Part of a small language model's weights.
Architecture: RMSNorm before each block, rotary positions, no biases in attention or MLP, normalized queries and keys, some layers without positions, local attention windows, value embeddings, an embedding shortcut, capped logits.
Each number is 500 + 50 x the weight over its row's rms, rounded and kept within 0 to 999. Layers, rows and columns count from 0. Numbers have three digits each. The size before them is the row's rms in percent of the matrix's.

# up: layer 4 MLP up, 640x160, rms 0.228, rows 128-170, columns 0-159
# down: layer 4 MLP down (transposed), 640x160, rms 0.219, rows 128-169, columns 0-159
up128 103:541513448526521489454482484540517540531534547500542474416483501449567418491543475581493465498487578585478489467415500507442458427506571593522503479429497526464500528494525502575421453502470571458460525444479403473446446504547556471463522454395485536401464468492515549545494344531555426481480548517440541429527534512514511522470531434542391477607521437528469651444519463446399468576449439551460487412444511491583581554424473468491480511523527484542530500395559521499507416515463510
down128 105:520474601455534561557397497539518549458510559473589548503598500522508506494532568492468432527522537517414507506521393509497547407488423481489504478555506451629529478484469486589449486492548462588554436466520525343491451522456519521486500382456566455457524507465479461523588585492458528508574473500504473499547494459483437526422563386557517537429494570525463430476518476522517491510524490489492494471487435461446616533619570505619526431498479515418484611491547483508481473464486466
up129 093:516590426484524442441558544515469512672444487544550452562415539483437488506535582538516467496442544481485411481488428440544476488539523470591455551454532459493456556521502487376491533510498357462482486464471522461459533547455578434496506479536486405519479446497409504540497496445547627498486412564444565470465511489412443547518480553456465498507484594510415491451556515423553470494572534497563548469532547553539585427538481491497496531535502463512620501502436446499431510540430504
down129 091:414502546470527514552426522483455538470518509543507504486405427594515519519530474403534544458504518442483544527518512435444403557473498516399449530493418607512497493506482561506442503452552570495517489487547575501496524627434484505633482477596498432593539514472564436453485481505453517458440516526454461486585478486558473489519578486477492496568505518435537529446501561527487562492493500616361544516430559566526521530595574562523464466487578445430570510434539587569520497425531529
up130 099:509556494473462491508536513493542455592500438573488573517571489470471534501494537571554524531385477491559508462523488475489384509551491545487507680491490509561392495513503524495478584409465545550569555574497549490467464511412412447500563484513520318521588457430525456460466450501484531455568428472464511508511487474533459560504622461531550486454517443550461475493448542488504433470552505549510454441529457559500417465495615477508569549584492510478498482443418491503488549518416553
down130 099:504553518478451508447472599443513500550466557450416496526547539465574484554474604545469448563504490510485474483589573476544463512461522531496491534511494552506467553453557503453394582527508414414545440419500459506522522524509523473463605469449482565497617483546516475514420521510478509405431433418432411461539490610445523531498402513577512422468515422538490522511504472468435458557389477545457437499496537646412507541422567571511471435528478548489505530561534493530456534529567512
up131 105:524478536444481494537458410562443428494499397436514530503487555524427465522546529497467551499464464529479548557478522485553477535442538524514523466507556508508508522507431444553504433576436545495467529532500462485639508515568538464449592579589483537567485444462422470500475470544598499439550462394549499426535340512574496456522485545465533512530527581456470485512527515558536460606549475479531373465491436534515437440411502491514484488411411442540480490475373543588485509581490541
down131 094:480581460507501446530503575607535523569398493467511487508433447523521495446527550501436426521542424443553438543488430467492516535496546567432443542483435481569558514573565481438533521493489509512537527406450467594496570551436481581486496590571409507456478520472402480485492408446559474401558458476490503587568527530486489494482488564454476610527490514457531545502541526395566545441356536559493408458523460513451565486620505466518467472530459537436430483465537530502497541479543529
up132 106:416633468500478609511549549522448525495538465442503502502525504522447434488523475529518488450392491548643404532376343467403505574484509506535463553496548537473481540530532545517513458489492497555458431507549486538493539483500471471483581516486503558491563574451464533558479410482393415474410515518391452471533554462446479438509520555508459506493485482537450458540467515483454499563600525504494521441597510400505513527496523550504572591485503558454504501504522449488484570427478608
down132 102:525517430490482456425561506414525519502476514569500551503492533501487492471363575481506459501500512496489446498483478542560543492451515444445423398494422601456530573433517536524422435443526455526592403473510626410553588492593500451535422493473581481508487431506479546494427589527489466545478572539543438530490580478430503480530591421519526464503487568493504536487600519490519565385486517476527566459515492413463446478495432556429523475492523454499457569441530566567562476536562444
up133 090:519478475520538485551576485459464561528545544558440560516469513574398577573424493507454550564469478499548442531393504502481413472438595568501441518539472483465407465572511437505499488503543498514510535479520638488605493508463487455520528513509484454428571565517425460500474398537371536473581529474542577453565459502424456546403492475486517556495504470543551501441551537502528519435509472523550494455477475565503523514603479518468487498501392445492531460446470581472446550527336548
down133 087:552543444561534500489502497511482494534504513395578480511484461488551440541450546523484466480451479405435490585494550432439510521524454503566507552409475545486532410452422564511413507541444507459506422448570447495503477440540524481453521515419566502503567489630551420460480473470533527521557371445550387534504427470627492483500473499517461478523548513392532528466473453491493577547446517483467524497424364555492540521423577507459494560570446504431441504451481504436573470436424470
up134 094:529600498443511528457522407559508466499525496584482478487519512594468419453661540399566490505515482466489539577457528584527529535463548475489519491477535538552416498569515489596494465541497450527522482490559469474448621564479502499539500501400474516509427499501518482500525504573577609502540492453436492405598514468490455544520495470452328573517540517525476471478364493552509539490480528547590492464461402429499517556476549561439521499479592463558505432488478552452541491526517538
down134 093:520417498507622511471544477493434412499496481516487481476496548492478516485612558504475525554476511453461485540574401501514555498540483428478507454473523495503580514544484458568476531502561457510612537438458525545455502568472525454516525476411452492431475451448514557572505404562571545475427414406539591481557418520503442546460537489502640466564551466480528569494456518534388468420446561542466513428410447488574532463472476442510414433422467492445582471435486424523582519488501517
up135 102:458555574531522458510495585599570525507458533402481468558455602487464585513408489487509486482454473545585526420516485490573533504494475503506504444491496466493448502517487425527667445546496598387555479588432525544539517425471458516587533383476515521492472501511489503502514466557476454438529429432575567532435461424472562553541516522545537520400518430520463491549529562492517491472509555512490502486571548438492420466565487467520605528495475580457481499542366490479450481566483579
down135 101:457505428602504531474411492530573531520521539550424508527518496534599551502553505491477454430484458581503504476558538463470547589460499495510430442525478443503461486493373490533437425483439490438624560484501531519594381532572537478446526492526501486550547506526572404461395465517530496556514505442592571582515498467553500472544544493610529507532522479393511405559504527412453584466512468454525454605446484481544535575551500454447487493536441495434593564478525542526482519437489485
up136 105:561479487488591458474587588524513445458538518480383584529602616546449569503452484549490599441439565494510539485537543561587483481427501508404483517524621483525559479544599426465504504413451428491515426514477510566512528543477458523474541413455517516528521596469490511506455475504483391538528559522518416570533529513517525482501513493456490473601478400509493563461464593519503518472499515435620488484390547524469462515506462578398506532531533516492532505600461536493472457536483510
down136 105:493531567596543475513504465529564450427526517479523440488569550587544460500559482445507456636501497566502484501533535505452469534523568462407436483444563526520497601420496526463465523473516484507415448528609465557543616553537490478500480454487487505547511494490478559421543460399497490506487375513525576606424475427472494522557463487493547568538551521462548431441540446455503556393511576498495474567452528500467425575434555445450481506555543556379528511485452551533414487561554477
up137 109:459498499515494509489481557581442517478524545428565525530477495532453494501501649453444473480472425446448503507506497517548519388503565442473524458478462561624443461541469573472554446554497558439497499444551601522557477502507441441480457512591553568488471553496494530501440466495533504531489530530508521625464466467508559477548442388534461527547524524575468434481520580574502334493495409418566435536527474498556429536520458624499600510544542544514495596450524470479464518471572510
down137 105:530482542524468575531555506527555552564522553489456485525568499406479437510517531466485410402495515464541572493547466494533469548481536542430580466407527451438558550514574521465500523558523439410506410585517555542494459584566538526445478491554515497461537389411486529477532484497555455528604526497479449563451608511594491502394461485512453516544528507458413461536472478502474556448525521434593572567540619556527529517465561391451500495447488556460415484488479413533473570547502556
up138 102:534546558469470480481561618459522436543483510602463571460451547521411447461434486459512458497490465492610517576535568507458486554531520484528506450474542594423545473468494590528399492539511461557447438589592493500537568521495443510563488468396466472542513478514500583480438542479517456478508614527502520357559501665476505539454663457497482491491550499419537488563499440526482514552494522521484549568478513467522484522587481496478475505446554502555413488499508462500474453511579538
down138 104:506557465443577451532485456484478445501538460461420413364480568474486495568521558464504509437452532472554477471531489546580513477550510474530460501459480550455538553510426494585454448561454433389476455456457476513508509482476529479495488498486370514461461459427436540531442519585483368509480591369556550509502486452509593579506504455558556553491483558462478494493441493533513587429540472533431461506453391436645446490403489567568524481488518515523515536521469482559443524491559544
up139 104:549515537439529501402505567418564510571448560560521556519533464526495434587495515397534493509466509443643515481498469490559581403512504595470436482517468533472454494465593503529461478397529524491559463553489410521594526536484408511481533553599549526544510572435445469459591450500473431510423499477536487511450462527532537588528486580516467551459481480547501521489526425479465543478448432423539398584555491457481454513502512460480506456538430462588484608536488524507539488587546407
down139 106:472395518570530529504465551459464519524514576509558484505485516468417450529536487541492541524550505561534444569479486518510478506419391531547420579487475475552466562473542584488594532538525511520547471508434541458471400540472474569468374462459552500577451508586512466528598465491436477501492457545417488410513492472423459517518550372483571545434486531486482599420398583458402485591485529454569481441533496488536430621508510473498495545523475532487509592461543463476571503470483573
up140 109:370502529489488529557511491455440439518443524504555483553499510514542515455549489576531455430515585458496483574474572509543484553513452516581505494463552453471471471517422468508586516522594468494519491516466404499539456454522562547483521454464520500553498571546508505470562383413597446476535479548516441530527426474530515439420585619468501437463285479483435610520518528511495368498531467565555594481510453598529505546573471520497518498498488469529521465502506496464516571443484512
down140 107:502420549470467504560536477498541505491608523492442506488496494564444475494490460409510514567544454459619523536471451463494496516521516479500573441424480544605548500526479439501489524472552472484527558478612478460579533562457522570472528537477603535492520560503526510479444516419561526459417510478546422515573419541526476531456443520493434502521581502469534442484461555530531465392593552556533466429473510432541522519498491478408552545635519513383468437481523501602608619584526541
up141 093:455399627484458519559450452415423446511456530363465469561514439547531514488520509503404509492490504415491564487535432550474554478473484454444468541561450462516477563486509583509474605480510507345605606497546510507475474432521487480492588544396514494578419409517483551575452516514470492510523465431527401519523532433473449547563598537508498541507500546433456568478498543452453548496465510569483541482537538509444571464493457535485567505407515505517471591480433459456493515462499504
down141 086:533483460436488574576490385503492464511478544478466525553575510581491488519542555526567530490443518455549494530465468484508578501530571455542432490589416462484418564525465472430512441528541479473556494553471526523468584466503552433411375532428501580549439429478517468504553437462549558442530382464512435510500530442434459580546538517461506530531537572548477442485481578555379590550477445515488550465499547505469562533436443540424536586514552512516534558468459416383481563524464470
up142 105:562477444594430475497531488481528557431553635484416491521463493515380547529606499457529503432440658467554488511466440407445523522506424539570462474588510500487475533483518510512540496610452478492421439469562566530476513498543475526476534448492571489517488488424436497529476459472543550395419544532454440431508461493376495482497460451571443476450456451468438466519472489431529464545457486519438510471472525566512409475479419552508486503516482559510569551611465523487610536488536468
down142 103:492414416558474543417537478509441558569460514456527486525479561402467429443454524461486473465400390547431400470523518524430535453498531378520502460595582473458464520476426523625508502455387548511573557452540470437489505483508491508524452453622456559454524550542495493512385441526518466530536494550438444417515519492539515483481525416470541448500523528487520491504465429498420475502471595561430394486581539467504505510564498500468554456565486560506438443423491535526524461450470515
up143 100:486536553532434510509568491603614513520497521504542488547376405478513401557488458470558552487455580468426481437454457560477528482498524455372554472521490526541461495483398535482515430490560536507450591555434523511553453505574533456559455449542579590446471468569494459540472569538572648449478471484534496510497422537447548592462452488566527539431534523531464564477560475498515485479439481415474545556428420486443477457514540522455432519559479507492516494478484392569500560491527445
down143 106:441449511449421512588582510486437507589582491502539436495466537506523543513548523521541481547430505450491471455442465518470492453527559518498529460447529464508428480413447447492526455477509452625523520485482493436623424493454465440552509515480524579551490413481490555478477524463491485470374514475540504517585471530445456505470508498586409499566450541514432501422407514537515488562455478465584459516516412475507597436502529394522427501505528532462557636630596520457462483522420453
up144 104:427550464538601571528490540623625360530499550518452508460422535507500474536538538464503542377554536454532555514480500461520442437506461481493466516530488470449484443409425538536500538515515510492498479410444540543571502553505385480502497512478432565462565469493486516598469467457421504429417522574458475548479538510510451549457416521535465469541541459537543512490460490357518465491539346554496436495424553427484525515490486488502569500536576558463544519457502447426531539443518450
down144 103:491523462510528500434441528513515377496551515507423514538438457583522462514421535521518465487553577456546487478475514385585456426539467552441511488562460470423556423462431602547420513479530525517448409498529558529580499495449471525503508535433428421369500442517519474547520491466561490501448446530498467593602524562493429471459492535523552437469532470504535484488519428460453576409466417549449438467357497498517481542579438468493606544466554499493543551469550543468544586490518505
up145 104:415577455569500629589478516518524482532527505557454508502465490443591507467493540386494477400509408644432497542510491523486481456411547536531515515484548509475511473496503478427515547451512422539525503532391513450511558401446468413476491463480473472379488505672485488501527575492521509560543613529422486478454464490459545479490506491546465456501528483542424505501448465521456411438463548580461484553464524386524570527554489495526476427522554488476486471488567542550508557571555503
down145 110:567523530448582503479493442480509434547492460441537486574491490409552483437562518470436490512548553381559418404451486464575508435437462563526463436450518506459536459494477514496450559577494557560466477452468547552495537510562398441514528582467406505540511530550485530540495454451574491541501613489530534472495515644416515586517488514520442587480527469502574587506468464435536445505535484492379603514506491461502438493533458478498406435463598516553562560492439431495464571478510498
up146 102:484439550526438510437490528675494497494557568557500489528557617454545558450464631495511517488485443510439508396492455446511501579505532448491555529454404551467462566533463442413524471439416489440512395505464476459520460444440432500508447487525479470522474422592445549446492520502407401546447498436532515497412541483419504501464482541555482620425514512475541431511514578417481457527546467483551469482459496513497539578526436428488573453485516501574471510489438498480517493509455575
down146 098:547486393495537462538541505400452572500578568573498530624542496438483498449407552575399497543485502446510589458602456482575521572472596486504544532515506543461497592453516506442434532506483530585578487502516473474527482464537392517451555540520425513476408501456511368501495484564469487487491554455516452561538481532535465476456530528575469496467460448540568423592522452600474528493457510446553453402510518478488538432521506413510404529477444466510488519535541538472566463422431496
up147 100:460511511536490541587565549526480482420389453519571577509552502523587572445455521569573476407521503496519461585511560556509459400430526363510583461450449465587529520461520543434495507537475553573499571502549568498569552482424472506552516462493481524414479519504501454495467563515401459416483494480477423495506445550516446513464542461480533517571499531482603468519567511589489417504600472524494430488486562423483513476439528481550511501519496516466476397572620405498431468491472451
down147 108:540415508468529577440487494430384555436499500553543448518508561472493515452558548473545567529461610503476543484496544520533424596499481508503551498425488479542455476485543499474486539433460566526427466638529457395391519537464507469491497464548477423563492537554443554573336512463476493466518518481529531517526514484494451588542417519499470493591531357510489477469506529515452552483384566521471538577497524434506479526532548461462464476377564503512453496462405488516465478551514417
up148 097:567528473501386573524581447501566461541564598467496528595494509434447457512507526482520505536488479536425506408511466490539470579563486424536533524459468617428482501532462543481557484586453496514428445438478502458505557506544519557535491523532434530439363519521450448561475589456462379434500444470570471544493520564601448411496550521592477579443559548505501514513443618431538494493533474469466516484585444515467532509468407528547465512477514506462486579449497563522565513526457424
down148 091:576469465543419502565672442511567449407479522470461460412506543473414459375498484553408546570519476627460484473527511527454494420520407491523500517457489520465523542387527541526494467502561495511506499485514546519489436428476548398500480520578424561524479483400492382462484510474556452448436403510507446528519527447434507460564425536448512488454628457481539491525501568541586537468450472496507411444463543477467552572484517501484501524480472516470408453488530483500498516449461497
up149 101:401489461469458479523423517484483560490487477514463556441519425489518502421562572475546529573478523446618423549501545454642544456442452497482444565473551507561482477575418443388446434488480443575383518528446577486503469457453496426485526470440521529470547476559546476443525499464488493517492440545385577520497522561621495406428549564491495508463465518455512516450552518428431494503549490514526470495444539432456505510568511504575504456420462460465410640520499488510446490503498542
down149 099:505569431445527523435464470479525473512497445409433557496437417523523521415477491539481536487564472509458496494412544518490602538548554612493549446446407511499474497562365519466568489500492543456516522466474440618451435501527569474547505469418489442424488547387434475459495500463518472548525493541549393477465510495570414476566494473454548499525535480451458503541620456540459479496471546438575484553438453502449535509403500494419523469496491438645488463533460517497495425588481571
up150 104:550472440503521523480437531504405577483461462494538534479498568454513453499578552465503671536414465479463420482516414472512523535506525550456470457629513535542425395536405473509515453572541562429503503520489501580494469536458426574484519446493592439451517513495492512512492469494372539501562496481576450553479501509418527488475611509556521578510423524440482573493443463438519566542546496479474475547509475402452587480512569423439509457454436548475586494527561522567580499537528510
down150 100:571525513554461444490500458521452489575514457448516536575493420580478547507503556513496519558487477460516532525432587528461560424416522487520530416441561536431546483543544485530594470531556429421433438597542509520407368499499482541465478535464465439541621411502551499501500553536512419538445509495552472535456434569466449456528484513411477428539390501463442603580471497535468522486557489411508469522486457476517542462381479445540504498541602532540605451494510527513467469470579493
up151 089:459619462555481497517526476462457506587594561603510455468427526506442458483586502454397513535468484480501483447503534528530599554399514534531509537615594514529465508441419519478490468540488448440510521475462529499519528519554425525550439495561476455463501594448548555539512478487462517523578437537451572475558513478482544434435551467487535620578511435538453605540546558536383513548474484542468563488484502565382506499481405435471518496562574479524507442477458469411473500581548524
down151 095:514541487489604449436570621482458500548473476614473533403468552494515577505497608472460453488517459493562515561475460516493512518438540506570469469520422461513505493490465497489496551531473630462500495519454554475546502527512518601521524636594533512484502539424527442504452448494542519537533536503542489403529549438469495543487504408558587431427556484550548557437485530510547570552485540473554459419537515456325376548531527514455543548546498429436505523533548527476497487473505418
up152 111:437460518488533485488545527538474418491504441526461644475388543541534501494554552555476492410454441478483536472474505450397425546511475562627547510500474501579447506473436522508441626428512554477464506487461452533468540461590595595443489423469515544454618553553519502456517583523585438491491524480563490514470518536465530466363470489515508525543450449588547531475510511537492495472409428414509462502444555503458528454557568574444506482448481432477446462476532519538513529559550424
down152 111:479465581488565526536488530427555488558486409535528525491560494432531484490515507495485475481397544512520498534579535547486434438451547596482600536516521520655477430447508479488505556460495557506466427470496470485486536520440451476427511510466492444553491446530602541451504507504497605478585517511589516521480487511573475472471451424527455466596587394541478444396455464484550400522477421555425509546488451468472484587514364472361520449529436440500517455467552490472450510496533554
up153 111:505541549465504511385471473510492414539559482524516453506436430581543474483509541461591542494532407507521476540497425450401441502443487536474613483517543495428520463534443446541485476698580555511504562577492501531416500562466540496463479546466550510443519488481472486470559413485445529410595497567446466513548448439546501468523523524488557521544427526555455554604363504494498516513446502498520509572587510545432549562453483492408479518497560513573467474528543470504416465484431482
down153 108:548527479475498411462468520480529448516519506588407474588442505584503507493559508498564449463538450511451519539571483440470538467443442487459546578478462562547523423580506491572487535553505472434547499517488431525498473574471466444448480573494470513483529486547438473469610401549492500570492638417542535520528510474563500578426452396498509531496501440546425542417505550537487494469436468486491537437521447569509448536474570391560535464384591470593588409473574560478537466489486521
up154 097:483572549512578455566548487479635380544457482395480548407514482492538567504493461539516435595543389576496501462523460468498515440489564479539557544493487465569526561589522478546461462442571470540476456490479570578503448552482499468477540428515683477516419572498468482488562519445541528542518573588514497519539515468597503470482473443491494527563515634511425446567512528536532562472513453551539413575513494565548480454475496535591537527435505502480513504505504533560522505440519539
down154 098:541481529488503525550524491582509400554565510541496595493537572502461538427476522525419453654483449492452476526510555536537527550534563519624518516532460514512515499503527460559503524433494490499438430498571462642475389522476561530480467441525437511391533512451489502516503453529491508471398394485570499470524508493540624461513475493545537511502604496543498446436595474471584560528543633483506470468497478507565439503432454554539439472443607515497505516490554458473515524459402444
up155 114:492558520465570471539605497454536425547457558533554472514481481441418543513483562512529516476523451396574566454485563513534511409502461501456491441460460582494509487487484545405503496442498479505547465516511529482485413610504561443449459490476518450494508459501529530484497579471503629545552484604419539418409373468465536420519628521531539467535413568564549555574536530533496506465502532459456473551544577495576513538465525481412502586488512514517445548588431536539567536527401500
down155 106:440442493475553516516508565517598543497499453475524498593533546456473535479530513514472447541454548501559595574543514487586460492581465502492557453441483491506465440376419438538480500460467484449497514519505503573414570538420466467497476459495513534391513443437483481520448427509584578479539519552485565576514506470521481488604449508516506457517481498450481497487521492569566484565473551578557488567457485385567431528461533429448457483609586535462454424483517437548369614597459508
up156 100:504436461540432551480505511520553515509611507555498540565535520518472342490545559554439453536441447517496608505443539547352545433543491551476473490507478556470428493560551573441486505534497513497580493477417467517460596509509424467469483483457465499460448575551559548559501545531497553436490508473422554459569470556473542446594589419485527526431536473427509533528508515480438477554536566439439469425555498529581437549511476498454537457488327495479545486493576508507477483433457513
down156 106:520469458423526489527459442394463557412427495464420521555492472531442516565509484510465407427560455467513497430513522480448536506535436522465476447502394423454390470542494464448443514473524457491543495499517500532600517481456494514571556443514518501457508447477431512443498478527496540493560492430559580506542444445493467477518416551364471545525490467472453521467347607455502524465523446451587429476509568610486493554501511495505490473576472528548508440509428492531442546593373589
up157 105:584407459485509559486399511424506523409518496605475537522545474517497455507505469515461498560607571467549510382563538458520505478467511566490514469549433504621415569516672496472514522462573471550485484535545478564528578509578494514571479533468509530482479484463481494544516470449559557514437424434455533413473450438451525507560535534402538503456465446509453527531567451529529427522524492539496508498536551518552453527438580506488458584508355553588520475499458499568534456594495489
down157 102:536418593515493541470528455563525442471486498414479481418536597508534524495592456455365522543534538552550386523552609416541495544482488517504522534482407462430551465466469529473397576476524594549498522420509502505554512526444558452539476594489522492539449477547477455520522559644471499433490440454439511510567508531432583605519453564522532561422435447478485565568498511555493442511504501476442515491544418464519521582530484463525579502570501436585526492472467546491520517450470532
up158 104:498511453454484448454446489569426504414486424407421492556454562502434585525452580507504533506505584470511539438491486477505487483503467477478497532491449543631472519515512516511484483406591499515569449525507486633491415539470523412502561505471519522550425517524447519595438467458523531505448478480412553576461441528465466444546460545476493557541526496536436446574521519546453584575510577440462493545548440461391509450528570604474514558562542548448554467584516540442493476623475575
down158 102:562435495512544526540467540511462531581528459458527524437487489551482491559534443494438504468492420501517455554543572375499570451464477508537495493322500509566581506467478464521455492465541457524577433474554492498562560610449486536563547543514533524439533511471614484519480573507453483473499460472486567609476490552415537452505427471421422442579496531481530468495497503482518452573542547578473525405513528412454452586495548469547475555577458407495496520502382541553407582538518527
up159 104:443411520544475550470463386488498451500489584530450465576471484471467471571474467458452523471510523511610453478573510481488493565474516500528608558485375578517485486642485521501561419519480435524630531476505500494442502487493428534494481463457498505537450457499540398479451462499511550431457560550477471560522524539534461533451559450467494549519490467488518461527406449585587478491479572531535476531458456431476455572419520500423539532484437476462498469560569501469419512461571688
down159 105:554548496567464499555476585484522601507500398399540471538476532492505476536482529402477442542543491460520527454441438493548458528413453573507580425476421430523516523496576437396468601515487564554484497497448402450451489484411544536469439526513501560537456478470498478480568455507536552567505477551498486488479507494507507537554557511584533439478666491513521478535514375536484524524511508544549420571454557513463566483506571431502614470479597515433483444475462505491463502568616543
up160 098:534559482549630503545456410520576409380453528451492487450441508495505562565442435487543486526543547491531550489521441531538462541535642501514482471338475484456443590543516436523462472475476551480475494541376583512499502431470419515460523455511525424455406503493466476496449535552472430418572541519525450550479562568484438472530550476507543478549415472413562474418460515512505447469448535553484521553475521474432544527543477495496580473533505508473536519609527495518384500451505450
down160 097:494433468492444496518524500538567521480463580463560493570491497526454570421511418526471473597565527500524509575467578494533505579545546474552511432522509536401462512518484504491500558495516501407446545533570556488422539500433490542585396608521438459496520469502476577498516501433492383398458503460436564484476596495497454573496440513532440541485612517432621491492478475470375501453471506476575592453538513525415506451449502511465454463518465502544585476562398447547429512549520531
up161 101:452469617511484600495478565518608468447578484491505465528419514467557548447450506506487573529481453495499448506525495463516523528445501419467473635482567457551477564434573536526511507471596636526550577602467509437526448554456531533556500444570602425556448505506520377457514504497474457496532444536513537488616533490556496418521579492562450501543503616493589484482459462461473521557464501481528495621495501527525483478484480438555556501462544420575535521401505490526501499542506496
down161 101:452500510536464444588488513437600466480387554521600419610552444512495487498422567556446426578492486503469464460523498405497510546472458447557540548523581445493547510541518438469541479428439509541462357488516518536474431445514491507489496451446471446463460510485572532420513470556497483441510489512518538431454433440556523487368553524426559502564538446478537458524469562448559515489477474605487492449446536374552572513487515485464553462505515623446491508413543546506506488578458522
up162 086:484486525374559490451476462532473494530528400505499525502514510621546568590439483556490521544631522499539480503549593556489452559541524552525484629522414501507492477475541573390432528443565569442469451530581398487520493505529544471530453547448523513591577557556400537455510447508566465524473398535489456494518515545478502469431459472516619500481442552513512492591429583512535490479459487560568562566495493494483475540511505493464434495520509543462415408454482573491563515539441483
down162 090:606546569495556445601551498547589521408525563506521473369492491494523490517564468518573527510468455445498520414531496489460456487484591489445495486481512582487487493412498446540483567515431539459485424540450491438574518588469489520592606553570488455538510526487556483490472489502443482547459369506471453581447510499487569552504533488566458391427488523493472442525615471581573461470546443485517500576461565452575562455429515560513486484529507549537496478498479631551499505486601498
up163 105:517493378434481453463474545538540509497464490451476411535396486488472493502579562494469490489505469548558481522597437500420416575473458565637530529504463492458498494569479559535479540402539461553555614524508398631518511561409477483588470554484534534457580473572467534396553535519443533478471564496483388441537449496490458501510472479549477572456562489481495459477461503529540510503528469638483521491579609522507509508439483583527443510518494487506426578482543450483485474543447525
down163 105:634595545566447531534487512415555444540495499520461551470479482441600486539525471511480470511531452427574564512586481456416503450423550471456521408499471492560560555400426474532506499503565460474475409497477537491497462486433511456533529545448592478423550396420439529549478486430540525558461503597484502521506513512421383559579516537508419486506453512523477473456630541518466528416546410552532434494563570455493522559469558442451449503495476453548500492438484481480538491519500404
up164 092:391495444504531576530515455424461473483439405445489485513470511528548465489442537483523522496474450548466363522560449506517511543477523471498526570547466501500503445527511467437508481463531471506462507488560413513573447495579542518603365539407566521532505485418507537529487532428591380554484445564560462487498501566514494469447500520517477491466507421510502450513423481581414589449578417504561441573493562412458439519511497468568489528635491406515535514500532505558606492493549421
down164 094:529511442539589439418330438448464420477504558487560479544504552507521447519596411470577464551507521512442496444504486490412594509517467557532534469467473410565483497392506487481381473512489555562469523464489525464415476434544491459474524428504517421491484507508542497486490460546482474483485615535419568561466524500508485442500493464518535342550437488594577450434476560477518479607494502469521434524604537499454493564497480452529521501440491503487484549395492530501501540504469404
up165 093:463487500526470450454537488533583489449494474497525487516518419448485586536534521426512544439607484534498516543609506496489528437452454464492516486470458678424451484510508434517580536457503507493446479452511574473468502495547523532625479524508502526481566391450538518577521448489522550500470424544400535516459480504496562575519648465430580595507508553516498457535467541490541438563502515543534549541505534423427469474435444492470514561455540469525564468467566458495505553530315474
down165 096:531469542487468484441427489611493452448449533516465460565492557421592489523478509524473509545480523418526480440523485461493465504415494561483490410526496491578624505511580437443564475518448510464572546365473526499470503599568492508419451479400450497484462496577499492470399444531512518456454517503486551521503543552435473586565478566548468535486571351627471499502496504436517451451455422490440443419529479403472530491573445492570470478492577540489449538497522516472564472519543426
up166 099:462477549428596596485541512532609540503583457503548520524468508504519510512532526371463569435432502615504531568555454602468546509499522462480493503452453585571515512476570481471502431477476505500505611593509488464373428527494550497454458505480506534472534492510484493499535562379486422403448466401454519519546545489495503547472541467418491486472445491488554522514417519549407585503463508552631476499557597558510446511491459401531467507499541492482494547489509552516526382552466523
down166 100:618521520497579518491487469560536576519475561436519566483562437502552521453476548531526547483494444612459466568395441493512594541418470517526504436445516500584502498532477482494450562523527535566575469549575431479507526525557482461496389509463541456401494463500419511466511539433529465570506309483519572541531456538423534530458500481463510547481536527479439545563539491531439490463536498445571464476525470449455499384435539559552393457525500477481452513414585521597507504475491550
up167 107:463599556461415430557484509549541431450458481405599577420390468475339512488482486432535468445465509500455534485431593479494529517450479586503456464542471540493391497490496561536484502506531463533453518610525474570489512389473515570462517535481501466559521503499465478525431562397481541544577406480503456482527427510496474529554499457499532585483460469525513503568489486517524509548573440549490418557423486501496487589497523502446636507558495545527535488376473479536553464483564484
down167 099:526562489562512412451466463474573480504472437433528542505565483497480439466491475488565434431491484534462548498565496433585501456481482601527462502555522491462523444526481495495471586555477497500502453540452551515473475476466539440507480472567504529639489513552481498550509557437536373512494330519542504496474536435332479538474496486496584589568455532405507385482477493519559542471573492458488501555565450521451592483479560466474494470502508427458518427413531435463398456418486447
up168 111:519501549556547513503472437383659524494426502565630440522483502541473503389475531525508475553522464482404537360517526443494496454467517423467561511483590451440442558519476539549556486484507474549474444538427516457492482476514498469473475514460461391505559526391508637518532512573475555447478582591519424447481531479555512532489475490431492479519457461497488479532549478526443507501561483513482550491444544379494454401495585483458470552453530521462509432497447419462458532487422559
down168 109:445529485476475497528460489499602515544459491486469433530453507571485506468584462337482510450551554562448485526494435467465489611551450445484546465442555466453473523383478461549459514515486489466486489513506434568549502484482474432538453490508598528447585503445583399515573474542467563462408518572592418489585526535562482543389520498497518556580513449430582464620509510491513496477489479515478457544588454550448514522477505399604458527530574567541451533549431521555502491489479528
up169 077:567609484466508497485555522521492519493553494534604536511461505557526506458412511531517524483430410564546457521421458489491422493479566599553485600458425433547501512471557545487478589509487503517516548482536559547634512504484403476453484454564496423533570475409482408422504501488391531545521440447554561497533459443407503541491591463513554476547528554532458518513532632567498533522553475497472545449545555475521497400481514589509505561518502399502530571390483490447461543554503473
down169 079:498413495531519430498509494547453500546544477481451528477428545499499439532486578490492511467470456457474470518456485438515485479465521558455449595540473642492456486535412543500468556422550459534529531499471459401469478499550532500482493551472482483431510485523500537512474457522461523400416318501499422486485533492525519541483422535468450423489542486567534483538506415480416585560437456468402594516408483530549613514556518477521640408493575496422549566522494449472515568462403481
up170 103:467527470444516523489564566417518595542563537514422581479538504395535543541491510430446538480410495621576589442464511490507440557494460496489449529592516502518476607578390406523482586509440556537535557460517569468545491457498459506504516499535521524471461555456539513604440482409518568497498572536536523507508462494421442526557442556430520433500503552461506537482456472374476584507642507533530502461498443466516438506506511506450600543501503590521513471470397474489520466448492475